python train.py --n_layer=9 --d_model=64 --n_head=2 --n_kv_head=2 --head_dim=32 --d_mlp=256 --vocab_size=2048 --activation="squared_relu" --norm="rmsnorm" --norm_place="pre" --norm_eps=1e-06 --positions="rope" --rope_base=1020.0 --rope_fraction=0.25 --qk_norm=true --attn_scale=0.186 --bias="none" --tie_embeddings="early" --parallel_block=false --extras=["local attention windows", "capped logits"] --init="uniform" --init_std_qkv=0.0592 --init_std_o=0.0735 --init_std_up=0.0847 --init_std_down=0.0847 --optimizer="muon_hyperball" --lr=0.00524 --beta1=0.95 --weight_decay=0.0 --lr_head=0.0188 --warmup_steps=136 --schedule="wsd" --decay_fraction=1.0 --decay_shape="linear" --final_lr_fraction=0.0 --batch_tokens=8192 --seq_len=1024 --doc_mask=true --train_tokens=114300000 --steps=13953 --dataset="wikipedia_en"
Each number is 200 + 20 x the weight over its row's rms, rounded and kept within 0 to 999. Layers, rows and columns count from 0. The size before them is the row's rms in percent of the matrix's.

# o: layer 4 attention output (transposed), 64x64, rms 0.0736, rows 57-63, columns 0-63
# v: layer 4 attention value, 64x64, rms 0.059, rows 58-63, columns 0-63
# up: layer 4 MLP up, 256x64, rms 0.0851, rows 0-45, columns 0-63
# down: layer 4 MLP down (transposed), 256x64, rms 0.0848, rows 0-45, columns 0-63
o57,094,198,215,171,205,164,162,217,185,199,210,235,187,184,187,208,191,202,213,190,184,220,185,204,244,196,202,220,192,200,218,224,208,148,215,213,200,181,195,230,217,167,187,191,198,212,221,189,161,200,248,176,199,189,187,190,153,183,213,195,199,204,217,192,190
v58,108,184,189,175,225,211,197,205,181,201,157,213,176,198,208,233,179,186,189,167,190,219,194,216,216,178,219,169,186,179,192,179,207,236,257,227,234,178,188,175,191,224,168,211,211,201,241,190,208,206,213,179,197,183,170,196,207,188,195,208,200,213,193,199,195
o58,100,194,203,198,202,221,213,174,209,217,237,196,206,189,185,163,195,191,219,245,183,186,213,210,188,211,196,191,225,222,177,188,143,172,164,195,215,177,206,221,190,177,221,224,188,202,167,198,194,209,222,212,230,207,204,200,172,196,160,179,222,215,204,201,174
v59,109,182,223,201,206,163,181,198,218,195,217,192,148,203,218,181,170,219,209,204,180,226,217,176,250,182,194,207,183,195,170,213,210,177,208,214,185,246,214,200,194,212,187,217,184,203,170,216,207,175,195,215,252,203,200,207,232,203,178,196,208,212,207,195,182
o59,100,240,189,223,198,227,206,197,221,188,175,198,221,192,193,205,213,176,178,186,196,197,190,184,186,223,202,192,180,227,205,200,205,195,240,210,245,174,157,192,203,182,175,194,206,214,208,171,169,231,185,224,194,204,226,219,179,190,185,246,209,167,209,204,175
v60,099,196,204,200,205,166,198,198,191,183,199,194,199,178,195,181,192,185,230,187,202,180,166,214,199,202,194,158,182,215,186,178,236,175,190,198,187,165,221,208,209,248,176,193,201,178,226,198,231,197,227,185,196,197,228,192,207,171,241,222,201,159,235,205,204
o60,098,184,201,195,157,211,212,184,190,170,193,198,210,204,196,219,211,170,178,216,191,193,193,229,192,207,205,209,217,219,189,235,190,215,189,210,208,228,181,210,173,147,240,194,217,211,187,255,185,191,207,197,201,186,209,202,216,215,154,193,182,175,183,194,234
v61,083,232,204,183,189,178,209,200,244,185,204,191,217,172,182,227,189,193,213,206,181,190,186,186,212,214,144,176,212,219,184,188,207,208,168,218,207,196,218,225,217,184,205,166,188,184,211,246,217,224,214,234,231,214,185,169,185,179,200,186,207,214,206,222,207
o61,083,183,175,208,201,174,194,183,182,239,164,196,183,196,217,199,207,189,164,209,192,209,202,204,198,211,211,192,230,205,184,183,204,191,223,222,214,200,186,173,174,173,206,188,215,198,222,214,190,174,187,176,229,202,247,226,207,240,192,180,173,168,215,154,212
v62,122,214,158,222,225,206,171,223,219,176,200,248,225,181,176,195,192,181,203,182,232,207,219,192,199,168,185,190,199,206,180,191,172,182,198,180,222,202,163,193,186,244,193,207,212,218,223,225,206,179,185,158,201,194,214,199,197,208,224,192,200,212,217,232,191
o62,116,180,223,197,190,198,223,168,199,244,208,176,195,201,241,189,206,183,185,215,180,184,186,196,223,210,188,211,201,215,200,242,234,189,165,198,180,201,217,232,203,180,213,155,168,188,189,189,182,216,219,222,188,220,214,192,179,219,206,213,187,174,161,197,213
v63,096,245,169,215,181,172,196,178,196,217,142,187,219,208,226,208,204,153,210,176,189,170,215,207,205,253,226,206,203,196,183,178,208,218,228,230,205,190,184,182,211,210,195,178,201,197,205,244,197,197,192,199,192,189,206,177,202,195,222,207,196,212,203,203,215
o63,099,177,221,215,196,178,199,181,162,180,217,173,215,161,205,196,199,202,225,222,179,199,194,184,179,174,192,181,211,220,180,226,196,192,219,172,176,211,215,217,159,160,221,215,219,173,189,217,223,216,208,202,203,227,187,207,220,211,199,190,224,169,214,185,159
up0,082,189,202,190,230,202,241,184,200,177,223,202,163,226,199,235,227,184,194,155,218,179,189,209,228,173,194,189,221,214,173,207,202,188,196,176,222,203,215,217,200,185,219,186,184,232,189,208,203,137,224,183,181,184,207,210,176,179,213,205,202,192,188,199,186
down0,098,192,176,229,159,231,227,189,196,204,165,217,218,236,206,184,187,205,179,205,184,195,201,184,221,226,213,193,220,190,195,220,196,197,181,181,228,210,234,218,228,176,209,219,205,218,191,193,192,217,219,214,180,189,188,209,189,230,176,191,180,232,164,207,245
up1,098,173,197,197,208,207,219,213,222,228,212,191,220,188,213,179,197,196,208,224,202,156,219,202,184,188,227,211,229,187,194,211,195,182,178,195,195,212,226,241,203,183,214,218,171,186,182,189,184,207,238,231,220,193,216,233,174,214,141,199,207,212,201,164,189
down1,079,211,224,191,219,203,208,189,174,225,185,181,180,204,220,162,223,206,187,227,185,198,209,185,186,205,193,217,209,221,234,202,220,201,199,267,188,218,199,212,217,179,191,184,207,196,189,212,189,226,161,219,216,201,181,183,196,221,220,216,209,197,193,166,145
up2,091,184,196,180,205,175,205,196,216,194,237,192,181,190,200,215,216,167,185,165,206,175,204,189,180,198,182,206,224,195,219,184,168,177,165,202,225,182,209,188,157,223,226,191,215,200,211,233,192,220,191,193,178,194,206,174,174,186,244,227,174,228,213,212,179
down2,094,213,203,185,212,176,218,184,199,193,201,201,201,208,200,215,240,195,183,213,191,190,220,186,177,210,205,211,198,143,212,210,201,189,233,203,209,198,222,226,233,200,195,195,255,216,204,202,202,177,205,214,240,203,164,208,159,235,208,227,164,191,226,201,196
up3,103,175,201,225,216,163,207,219,224,211,196,197,202,177,171,186,206,172,227,189,174,188,173,172,206,201,177,173,217,166,206,201,206,215,172,208,231,231,226,167,178,205,224,158,189,179,210,231,184,175,180,163,200,209,215,227,200,194,201,200,210,195,194,215,205
down3,103,196,196,211,192,169,222,164,200,202,198,177,187,214,209,208,185,208,198,207,169,188,227,186,214,197,218,243,222,233,224,164,218,174,210,195,205,196,187,208,205,177,238,170,223,201,203,215,158,223,198,205,190,185,184,222,194,194,186,207,224,157,202,164,232
up4,096,186,199,204,187,205,215,229,190,177,183,167,216,187,158,238,220,210,224,207,223,216,193,213,233,204,195,183,153,229,216,209,198,206,220,179,166,191,235,189,175,207,179,199,197,200,215,208,182,162,181,197,177,194,199,197,235,209,203,217,211,198,201,243,181
down4,083,183,215,158,230,177,173,160,225,197,197,233,208,205,177,202,223,211,197,193,201,221,199,191,182,200,180,206,197,186,215,204,193,241,211,192,206,205,187,239,234,216,201,205,249,207,196,178,196,217,188,238,238,192,181,173,178,181,201,189,227,198,202,188,219
up5,106,201,182,196,192,198,220,197,211,193,197,221,163,174,170,220,224,184,180,192,174,183,204,226,173,201,189,195,208,159,186,208,212,192,189,162,156,176,204,202,226,163,211,205,189,180,201,204,173,189,163,198,213,246,181,185,218,183,231,206,222,210,211,186,219
down5,108,158,174,160,216,197,203,167,216,208,197,213,229,160,206,202,204,177,194,210,196,204,213,218,233,184,221,199,170,199,206,153,198,213,227,180,191,161,194,209,203,218,196,201,210,205,212,177,191,238,210,192,201,193,172,195,190,181,192,191,247,192,205,181,231
up6,097,205,191,222,188,230,189,231,218,181,147,192,209,214,176,221,174,209,185,192,206,174,225,253,230,167,215,232,198,212,226,200,194,168,237,206,204,222,194,205,187,189,187,197,219,186,186,190,210,196,242,197,194,214,211,206,186,190,196,188,201,194,185,182,166
down6,091,164,231,189,183,226,190,150,153,224,204,214,198,221,223,190,200,194,218,220,189,199,174,201,161,187,208,216,206,208,199,194,184,229,169,168,216,182,205,183,174,206,204,190,187,216,170,185,180,190,172,177,176,222,220,200,217,191,232,179,198,205,183,189,194
up7,089,214,193,212,178,239,228,201,188,178,200,208,202,199,207,187,217,240,181,205,212,183,233,192,194,223,183,184,181,177,202,181,173,249,207,172,194,160,190,226,191,210,196,218,181,228,207,203,177,209,177,222,219,175,211,188,183,229,196,226,170,225,209,200,229
down7,086,206,227,176,174,186,201,216,198,194,204,204,178,222,197,192,214,214,214,177,176,226,196,157,223,191,179,218,156,188,227,186,220,179,183,221,189,207,256,187,218,209,203,166,201,182,180,220,212,152,207,185,219,236,200,198,192,196,186,209,218,217,198,217,186
up8,099,175,200,188,163,189,197,248,224,176,194,191,211,171,181,229,222,159,212,172,175,216,218,212,203,182,234,184,234,187,233,195,217,231,178,210,194,192,199,212,193,215,171,190,204,190,200,148,200,189,187,211,217,209,205,192,192,189,200,173,206,186,212,187,176
down8,103,186,213,185,203,239,188,200,216,231,158,204,217,212,212,210,191,197,196,219,195,184,178,183,249,183,168,161,182,184,214,168,203,174,215,204,226,170,224,205,195,185,214,193,195,190,195,203,183,199,202,184,162,209,224,212,197,236,240,173,192,194,214,175,198
up9,089,186,165,189,195,236,216,211,177,180,187,198,196,172,204,214,192,199,201,181,187,192,170,217,230,225,181,203,217,209,218,196,196,239,215,191,232,139,185,188,198,212,242,215,189,180,225,199,194,190,198,197,169,219,199,224,196,195,166,166,190,227,204,200,184
down9,082,205,225,206,202,173,168,189,217,199,230,231,199,178,175,182,205,199,220,214,194,171,211,164,185,191,202,201,215,174,222,226,172,212,173,174,205,234,217,250,203,166,176,210,197,170,181,218,207,225,198,237,190,215,199,211,206,206,213,201,177,207,219,226,191
up10,101,190,196,218,202,192,220,193,260,188,201,182,201,243,217,196,220,202,206,164,127,197,193,202,232,213,183,167,220,191,193,189,206,208,208,214,207,178,185,198,179,204,190,182,209,210,176,206,179,207,229,192,205,202,186,228,193,195,229,178,211,212,177,213,180
down10,097,176,199,192,206,196,174,197,160,202,153,206,207,181,182,249,187,210,202,187,200,180,204,203,173,239,182,198,156,250,194,194,177,187,174,189,182,218,183,200,172,208,202,198,211,165,222,225,217,198,191,222,203,221,169,207,192,194,214,202,177,210,193,211,188
up11,116,215,176,193,184,205,182,226,174,235,211,215,202,187,178,236,223,151,201,193,195,199,188,210,216,206,186,183,175,220,207,196,170,195,197,182,177,199,179,206,179,142,184,199,181,199,200,200,188,199,201,230,173,195,219,203,197,239,221,157,196,164,189,210,198
down11,109,177,203,221,224,218,210,198,153,203,181,211,165,219,166,204,216,187,210,202,171,225,222,191,188,192,239,202,238,201,244,201,210,194,212,232,217,211,194,202,194,225,180,174,196,217,193,210,201,165,213,198,176,182,220,201,200,192,180,234,188,171,205,164,206
up12,099,137,201,191,207,192,211,204,221,182,232,199,213,229,205,191,218,199,196,165,210,181,227,201,194,204,169,214,195,170,202,203,196,172,219,207,208,189,199,226,206,197,205,185,215,190,181,188,172,180,188,188,181,200,253,218,170,214,219,187,239,209,194,193,155
down12,105,196,217,218,213,189,176,204,176,220,212,218,188,200,224,219,210,208,169,174,231,200,235,193,195,242,183,199,208,207,210,190,205,226,207,188,219,179,179,159,193,218,186,207,219,200,202,167,194,248,161,209,177,187,169,182,207,236,208,205,197,163,194,220,203
up13,093,155,178,198,239,216,178,185,215,190,196,206,217,226,166,160,204,192,199,186,220,189,207,214,211,232,182,221,178,207,184,184,201,193,185,220,224,186,195,194,167,182,179,189,190,207,217,251,191,223,229,210,237,230,197,182,218,202,189,201,171,198,187,220,192
down13,099,177,220,176,151,206,181,225,180,216,197,208,207,175,223,221,194,200,204,228,191,200,198,186,198,162,199,177,200,212,181,184,201,225,245,190,191,173,182,219,211,203,205,224,171,227,168,193,196,173,187,194,236,206,197,217,219,235,185,226,229,174,219,205,204
up14,102,145,136,190,202,168,221,188,209,187,201,160,210,192,222,184,186,205,178,169,208,190,202,191,190,190,195,200,228,208,198,169,158,159,218,193,216,195,216,216,189,210,203,185,193,208,208,208,171,164,210,170,192,183,214,191,203,214,207,178,203,198,209,201,214
down14,107,219,182,194,161,208,178,188,179,205,191,179,197,236,250,212,232,215,171,163,194,207,188,218,221,188,226,207,176,203,213,228,220,211,206,208,201,239,201,194,199,203,208,189,171,230,205,221,191,181,200,170,189,208,199,176,230,233,194,183,207,173,205,233,192
up15,109,193,210,180,194,222,201,216,192,191,216,204,209,229,206,206,189,157,201,201,212,182,189,160,210,208,202,181,188,222,186,166,234,179,243,202,185,229,185,187,177,186,170,203,203,174,182,214,152,156,213,207,222,216,203,200,169,193,171,196,197,172,193,215,218
down15,100,187,217,161,178,180,163,207,191,244,166,207,230,202,194,197,211,213,189,219,166,182,198,222,201,189,179,192,197,176,236,222,225,211,186,221,203,153,221,176,175,217,188,183,210,203,204,230,166,195,227,194,207,218,198,188,199,209,230,181,193,206,207,183,187
up16,098,182,201,219,237,186,226,201,209,196,202,221,197,204,176,180,214,163,193,198,187,208,201,261,177,196,176,204,186,187,210,195,207,199,210,199,190,222,180,188,175,164,234,227,203,227,184,173,189,199,183,161,217,199,215,193,152,216,220,208,226,201,189,227,209
down16,104,176,184,206,182,216,221,201,194,204,164,177,163,219,204,202,197,199,213,194,211,229,208,237,138,200,212,213,224,194,173,215,179,197,194,218,192,206,201,175,196,205,218,200,226,207,205,181,226,183,166,180,183,178,251,216,212,209,184,218,199,185,187,210,236
up17,094,208,203,195,215,212,173,212,181,204,176,203,185,195,195,246,185,167,187,183,211,214,184,181,187,172,196,217,216,187,180,133,182,205,202,223,214,188,207,205,175,193,224,143,205,184,197,230,203,182,192,204,195,198,192,176,187,187,167,200,218,202,240,187,195
down17,091,161,198,238,183,202,203,225,216,186,207,176,191,191,160,184,219,184,198,186,207,192,215,188,234,192,165,173,194,197,190,210,242,173,197,165,196,206,185,231,201,197,191,208,213,174,204,198,183,200,225,216,214,220,199,201,194,206,186,260,185,187,209,174,165
up18,100,204,187,216,222,193,195,231,184,195,171,233,188,207,201,202,162,206,154,178,199,192,211,215,178,202,211,245,189,193,232,169,171,209,213,204,251,222,191,222,206,177,226,191,160,190,209,199,220,226,195,215,196,213,206,171,200,193,196,221,202,217,222,205,179
down18,105,195,181,203,232,197,169,189,224,180,189,229,199,187,191,196,219,188,225,194,219,216,188,200,199,189,192,169,207,232,144,207,174,197,191,201,210,212,204,214,201,216,176,206,200,175,228,229,219,215,197,165,210,248,222,222,183,211,186,191,172,178,231,229,185
up19,113,207,202,184,198,197,209,175,231,189,216,180,188,233,203,189,204,185,167,214,212,201,214,189,190,193,153,192,181,213,229,165,206,209,176,199,174,223,184,213,147,176,181,197,166,183,163,191,177,189,195,208,214,221,230,200,202,201,235,210,184,207,199,196,160
down19,106,203,175,202,234,204,177,229,201,180,186,179,179,182,193,221,208,185,226,171,241,229,216,220,188,217,176,200,184,180,232,208,202,236,195,197,207,214,210,221,222,188,224,180,209,195,213,212,208,146,214,174,176,208,205,209,193,189,187,167,184,214,217,237,198
up20,103,193,228,199,195,207,182,170,178,181,199,199,232,219,165,204,200,186,170,222,174,204,174,216,225,207,190,165,175,201,202,221,142,211,187,187,177,198,216,202,224,212,213,201,202,181,211,192,244,170,198,204,202,251,229,187,199,198,214,191,187,208,227,198,190
down20,107,211,178,210,206,223,181,239,192,216,221,190,171,196,218,161,202,204,166,194,216,205,229,202,205,191,215,236,196,216,225,209,214,197,209,218,181,250,206,236,175,196,224,175,214,196,204,227,173,182,198,170,208,200,228,228,200,198,162,184,197,200,185,206,172
up21,096,224,186,238,204,200,219,204,197,209,208,222,188,218,193,192,190,204,191,174,167,195,178,193,152,179,215,188,210,183,188,188,189,167,196,186,220,222,160,184,214,206,210,187,216,158,187,155,210,184,187,180,181,224,204,212,167,173,211,198,195,174,221,235,218
down21,089,179,208,174,157,182,200,195,199,183,181,185,168,193,211,214,188,202,223,247,189,189,199,190,209,189,174,233,182,200,207,219,184,217,177,228,186,206,191,225,192,207,185,180,217,203,215,212,171,166,205,195,198,158,214,196,180,178,191,185,215,210,204,149,159
up22,092,162,178,210,201,202,213,200,226,176,184,207,244,201,216,169,179,236,173,189,208,217,214,226,174,172,203,201,197,250,208,203,212,183,176,207,204,211,215,225,179,202,178,210,191,189,201,177,199,196,171,215,258,181,189,196,183,220,200,200,208,177,197,222,179
down22,094,224,202,196,180,169,174,156,167,230,181,217,212,216,185,221,227,250,193,197,181,188,176,183,196,217,188,201,195,169,172,187,196,176,179,201,180,186,198,207,224,216,200,194,194,218,196,217,216,193,238,211,173,217,221,200,181,200,222,175,187,207,181,198,240
up23,107,195,167,216,228,181,170,209,196,213,204,208,216,226,182,177,210,181,169,220,205,213,231,202,212,230,214,210,191,172,214,218,158,177,193,203,189,197,202,183,188,185,190,199,195,172,177,212,241,183,245,212,214,207,189,172,230,218,215,216,199,155,218,208,212
down23,097,225,201,206,180,194,233,183,195,199,209,183,198,220,197,195,204,199,213,176,192,212,195,167,239,211,160,169,191,164,226,210,228,219,202,198,224,194,222,198,218,230,186,220,162,237,189,181,168,213,246,215,217,212,189,194,197,212,196,233,187,195,233,199,199
up24,078,196,251,206,226,216,169,184,198,174,195,218,228,182,218,191,175,191,182,236,219,180,183,193,175,195,199,218,181,223,236,171,226,208,158,203,189,197,187,219,200,205,189,199,166,167,190,209,180,216,165,204,188,208,200,209,218,208,176,210,222,223,198,183,219
down24,085,207,184,174,196,175,198,190,189,185,187,190,176,211,198,242,222,205,173,173,215,236,205,219,188,238,205,162,207,211,186,198,165,210,240,198,212,196,194,170,214,224,178,162,232,237,213,208,224,185,214,222,186,174,187,180,190,210,204,204,203,190,186,206,226
up25,105,220,216,197,177,201,181,203,188,193,202,217,192,193,197,236,192,194,188,208,184,184,247,256,196,184,192,176,234,195,200,163,192,194,215,207,202,223,203,219,232,223,206,174,195,170,175,209,211,202,234,184,161,179,203,198,236,213,235,224,212,184,185,201,194
down25,086,184,211,184,234,192,178,190,220,200,199,185,216,228,153,216,209,200,223,155,214,183,216,206,214,205,206,194,185,168,208,212,186,244,191,192,215,219,224,200,237,220,170,223,223,187,194,214,179,180,235,212,191,235,204,217,178,188,198,197,213,183,229,205,224
up26,089,208,205,213,200,217,191,212,203,193,187,204,188,172,205,192,207,183,187,150,187,193,214,189,184,210,158,198,206,226,209,205,170,214,204,238,164,175,181,199,200,184,192,187,169,226,221,194,186,190,195,204,178,187,169,238,190,219,208,196,212,192,155,140,206
down26,095,214,210,221,195,156,241,203,192,225,195,203,212,220,219,149,211,230,217,211,228,192,200,186,217,191,203,155,207,192,173,195,223,227,230,184,202,218,218,209,226,199,187,193,185,195,171,175,225,193,179,192,203,231,222,181,234,185,203,190,216,197,205,228,198
up27,105,202,199,183,238,198,191,206,197,205,213,198,199,162,194,222,198,222,180,183,219,208,224,225,184,240,207,219,185,161,213,211,187,206,226,183,196,201,237,214,220,168,180,221,183,206,224,208,185,175,243,214,194,168,215,233,181,198,189,214,206,164,172,185,195
down27,100,210,239,203,217,190,181,195,174,219,211,171,175,194,229,169,189,199,205,200,200,213,174,205,213,184,170,212,244,233,200,190,220,182,161,211,178,183,215,209,181,180,187,174,221,211,170,201,261,204,210,208,187,229,191,197,216,220,217,207,180,197,186,190,204
up28,079,187,207,242,184,196,205,218,175,190,193,170,190,204,223,224,225,207,200,201,224,224,179,214,208,182,199,228,192,212,245,215,161,168,177,219,198,177,196,200,192,227,198,208,193,188,189,220,218,195,177,226,156,213,170,198,194,192,210,219,214,251,183,190,196
down28,102,201,233,142,198,202,194,158,206,194,211,201,230,196,216,207,210,227,200,192,170,172,204,169,190,185,185,170,184,209,166,194,227,233,226,194,208,212,208,203,228,205,177,189,199,204,196,181,170,238,192,194,195,220,227,180,186,179,180,181,229,189,212,207,209
up29,093,179,150,172,208,200,208,194,184,225,192,208,219,203,192,181,211,216,182,199,192,188,175,187,176,220,175,174,183,220,150,190,178,195,213,173,197,195,199,232,157,205,192,230,180,246,189,193,173,195,181,175,206,212,198,201,219,206,209,178,235,207,201,198,222
down29,092,202,189,166,197,238,163,202,209,216,178,224,215,157,180,202,188,196,183,182,212,188,234,220,182,219,193,215,194,185,203,192,195,200,194,204,217,217,172,205,217,209,184,176,186,190,201,220,228,191,187,217,198,203,231,169,228,191,225,202,193,158,183,259,193
up30,107,214,136,190,206,210,236,223,197,216,184,198,190,195,189,180,182,186,159,216,181,214,180,225,171,205,196,195,220,197,237,216,183,200,179,178,191,184,216,197,188,217,169,164,228,188,198,201,179,179,194,211,232,192,222,220,202,213,226,220,187,214,203,233,194
down30,109,216,216,209,182,216,186,213,202,154,172,173,197,250,206,221,228,212,194,214,178,209,188,185,212,198,175,209,207,232,238,202,166,190,212,230,164,208,172,176,224,205,221,230,194,207,175,211,223,191,174,221,210,167,203,211,204,184,196,191,213,215,209,190,184
up31,104,181,207,196,204,189,186,224,205,157,171,194,183,194,195,178,197,190,213,209,210,208,197,232,170,229,146,209,246,220,186,202,201,235,203,194,191,218,178,183,170,228,201,236,184,192,201,197,191,219,189,196,204,228,203,206,163,199,240,192,183,218,188,176,200
down31,103,172,214,197,174,193,213,189,173,185,219,188,212,216,238,178,190,197,174,192,222,201,191,212,236,246,201,176,205,196,178,211,184,207,234,219,177,222,233,190,216,183,204,211,187,167,187,232,191,198,224,205,229,189,204,179,162,222,193,195,225,165,221,205,203
up32,104,171,199,202,187,189,203,214,215,180,220,168,207,191,159,199,161,192,195,176,216,184,213,215,216,206,181,242,194,174,218,240,184,194,176,205,184,222,218,199,186,200,197,192,208,179,182,198,183,196,200,217,188,212,169,230,213,228,182,216,187,153,175,166,173
down32,101,187,190,225,181,190,211,196,169,204,190,193,190,203,210,208,206,187,174,210,204,235,185,188,192,227,213,192,217,222,212,182,205,176,261,206,188,139,229,178,224,176,212,177,226,214,238,197,202,212,168,202,195,182,187,184,229,190,213,200,180,196,178,192,204
up33,099,170,203,208,192,206,191,223,190,204,151,193,166,218,231,179,200,209,194,186,209,197,182,187,195,188,201,209,199,204,212,186,198,215,192,202,234,179,210,197,149,200,203,190,212,187,188,215,210,207,216,188,191,231,211,137,204,204,243,242,182,235,201,226,208
down33,108,218,193,217,209,194,205,215,186,187,199,190,174,201,199,158,214,223,223,204,202,224,198,194,231,227,237,189,190,213,173,257,188,216,209,172,188,226,198,190,198,223,176,161,213,227,147,202,195,199,217,180,222,166,213,199,190,190,176,187,205,195,215,198,203
up34,108,210,209,176,198,234,233,205,207,219,182,212,226,194,173,192,188,192,202,206,212,210,191,213,171,195,174,235,179,172,232,201,195,213,223,197,174,235,189,178,212,159,184,237,176,179,188,257,187,177,189,189,175,215,210,201,206,213,200,198,227,222,209,194,195
down34,105,210,220,211,199,213,156,209,202,214,177,199,231,220,213,196,196,216,160,179,211,206,238,199,174,206,250,176,256,172,199,230,187,228,197,198,192,220,200,188,220,216,166,214,197,204,224,181,212,192,183,210,211,174,190,215,208,211,219,207,198,168,201,193,197
up35,104,186,204,181,206,185,213,191,238,213,250,194,193,200,196,201,208,212,191,167,221,199,215,235,194,224,203,210,160,208,208,207,228,195,215,162,209,252,204,163,188,196,176,180,214,176,203,218,179,203,221,209,233,205,189,194,190,164,192,207,158,205,192,200,213
down35,099,170,188,159,179,190,221,186,214,184,153,223,198,187,218,218,197,206,220,217,164,203,169,192,208,196,231,200,165,215,243,214,171,197,212,210,192,172,169,210,206,193,219,182,214,193,168,216,174,202,200,204,196,190,217,199,189,209,184,193,242,228,198,176,193
up36,107,171,214,172,223,187,182,209,236,186,207,165,215,225,175,165,187,164,212,159,214,173,228,194,223,194,199,221,186,206,216,186,197,207,227,194,232,210,168,189,174,218,177,172,201,192,183,181,172,192,180,219,212,187,211,194,182,189,188,178,195,171,193,194,184
down36,097,170,185,233,170,161,211,193,163,194,214,204,205,194,190,185,212,212,216,202,160,197,177,234,211,221,168,152,190,194,168,212,206,170,187,211,198,212,224,196,168,177,220,203,190,181,203,219,187,200,196,210,197,241,189,215,200,210,214,199,197,202,169,171,222
up37,104,208,203,200,228,173,202,201,222,215,194,221,201,222,169,163,219,171,188,180,175,199,198,166,210,231,178,193,170,196,221,196,215,213,206,201,170,175,245,201,204,207,205,208,179,183,215,217,208,159,191,212,246,220,186,170,208,201,224,182,185,186,184,172,215
down37,111,176,203,239,179,201,197,200,190,210,148,167,193,197,191,222,225,232,207,192,221,162,169,195,205,210,181,222,191,210,198,201,188,213,166,191,202,224,197,210,177,190,241,172,204,167,222,193,214,198,198,194,198,186,211,231,217,213,187,153,213,183,214,203,177
up38,085,223,187,184,221,198,163,218,159,204,202,216,206,202,193,182,197,190,186,207,186,215,173,181,214,198,237,184,201,231,191,221,173,215,208,165,160,207,204,226,224,182,160,200,197,190,182,198,211,165,211,226,219,172,203,207,214,220,173,197,176,182,161,217,209
down38,087,177,200,198,179,198,217,179,242,172,174,186,180,205,201,225,185,194,218,182,177,207,212,186,224,201,184,190,196,178,140,178,213,197,193,197,243,194,212,169,158,218,226,209,196,208,237,225,201,215,206,186,227,209,180,192,170,218,221,207,201,211,183,200,188
up39,088,213,178,192,209,234,219,196,229,202,188,152,192,181,189,217,205,220,177,143,225,177,178,224,192,186,187,233,218,229,192,205,212,201,185,178,210,218,229,175,189,192,182,182,217,211,192,239,187,187,187,224,207,218,195,176,175,211,192,193,183,167,202,187,194
down39,086,175,217,180,220,183,155,229,200,193,217,200,216,184,249,189,179,212,186,197,181,188,220,194,197,168,239,209,192,186,190,203,170,198,210,187,221,222,194,187,182,218,189,235,231,194,182,187,207,177,251,202,214,224,189,229,221,200,201,191,221,223,212,188,198
up40,105,193,211,224,193,173,197,182,217,213,198,187,223,201,191,200,211,138,190,161,206,205,182,217,215,226,198,172,174,215,180,205,204,214,194,195,238,190,162,212,216,224,225,192,185,202,198,203,183,203,241,191,178,218,229,177,189,147,189,181,190,204,212,206,185
down40,102,176,230,250,193,221,223,208,219,208,210,208,203,241,189,183,208,225,201,203,203,181,220,197,186,213,205,189,216,181,220,212,158,225,179,207,230,223,225,183,193,172,209,229,203,188,188,197,185,201,203,228,187,221,203,267,203,200,189,194,179,210,191,184,214
up41,105,183,170,211,242,231,183,203,212,135,220,184,204,186,214,222,200,187,186,201,194,208,198,185,189,172,214,198,198,188,223,154,221,183,191,229,180,186,226,207,183,159,188,223,203,174,220,200,189,194,208,203,225,181,216,187,220,195,223,215,204,214,182,208,224
down41,104,213,205,240,139,181,186,236,195,214,211,194,206,209,210,194,188,180,190,202,199,195,215,170,195,212,197,191,232,184,186,227,193,194,215,175,221,185,184,246,234,198,168,177,191,220,197,194,235,187,224,195,179,182,228,191,167,193,176,207,193,181,213,192,204
up42,086,200,199,221,218,177,217,250,214,169,212,189,210,191,252,216,178,171,170,203,192,168,231,202,208,227,186,218,222,198,205,192,177,182,194,182,220,209,187,217,183,200,164,188,226,161,234,190,164,207,209,181,205,196,204,201,204,200,206,198,220,180,214,213,216
down42,098,235,204,244,233,164,190,182,174,209,224,219,180,180,218,180,186,191,250,219,219,207,176,198,211,184,240,197,203,194,203,190,209,173,209,190,176,187,197,224,209,196,212,220,216,229,159,201,224,201,175,182,208,205,203,189,205,184,210,198,161,214,218,215,195
up43,107,190,226,219,182,234,183,199,190,160,216,189,202,216,170,187,236,215,189,187,221,176,228,208,207,207,177,194,212,188,211,199,231,196,195,149,188,213,191,187,199,182,172,208,191,203,147,239,202,187,184,235,198,217,177,202,197,204,234,188,206,189,215,198,221
down43,115,195,179,193,220,178,213,183,184,224,221,192,212,206,200,209,168,203,183,219,202,172,176,199,185,203,210,180,170,182,235,199,200,215,203,196,214,204,179,215,217,199,197,197,213,201,169,185,181,203,235,184,192,192,230,200,151,180,252,198,226,154,217,219,166
up44,094,209,190,188,215,202,216,186,184,226,217,208,189,191,193,250,193,191,221,189,205,220,180,231,182,182,163,207,209,190,177,216,188,177,214,230,214,232,202,177,166,209,199,163,218,189,181,210,174,189,212,214,176,209,245,213,169,229,179,203,183,229,183,199,182
down44,096,193,216,189,162,204,153,218,211,153,192,198,203,203,192,182,221,223,211,196,210,214,178,177,197,192,203,201,196,230,235,227,208,216,215,182,184,170,177,229,224,193,171,214,197,185,244,183,214,188,202,219,202,173,170,186,189,172,184,205,213,186,211,170,217
up45,100,225,182,232,190,236,192,241,214,173,195,227,231,186,198,214,241,183,194,184,182,157,193,213,234,208,201,184,194,245,208,169,187,204,205,175,207,208,214,205,176,227,197,202,166,192,220,217,172,200,191,208,225,186,189,202,218,189,196,214,218,177,203,217,192
down45,104,190,188,183,216,159,164,197,213,206,215,205,239,204,226,203,183,184,193,242,197,209,185,214,191,173,196,176,201,167,208,214,200,193,203,208,150,195,230,197,212,186,219,226,197,172,212,205,196,194,248,233,212,173,201,204,189,199,191,222,212,174,236,181,211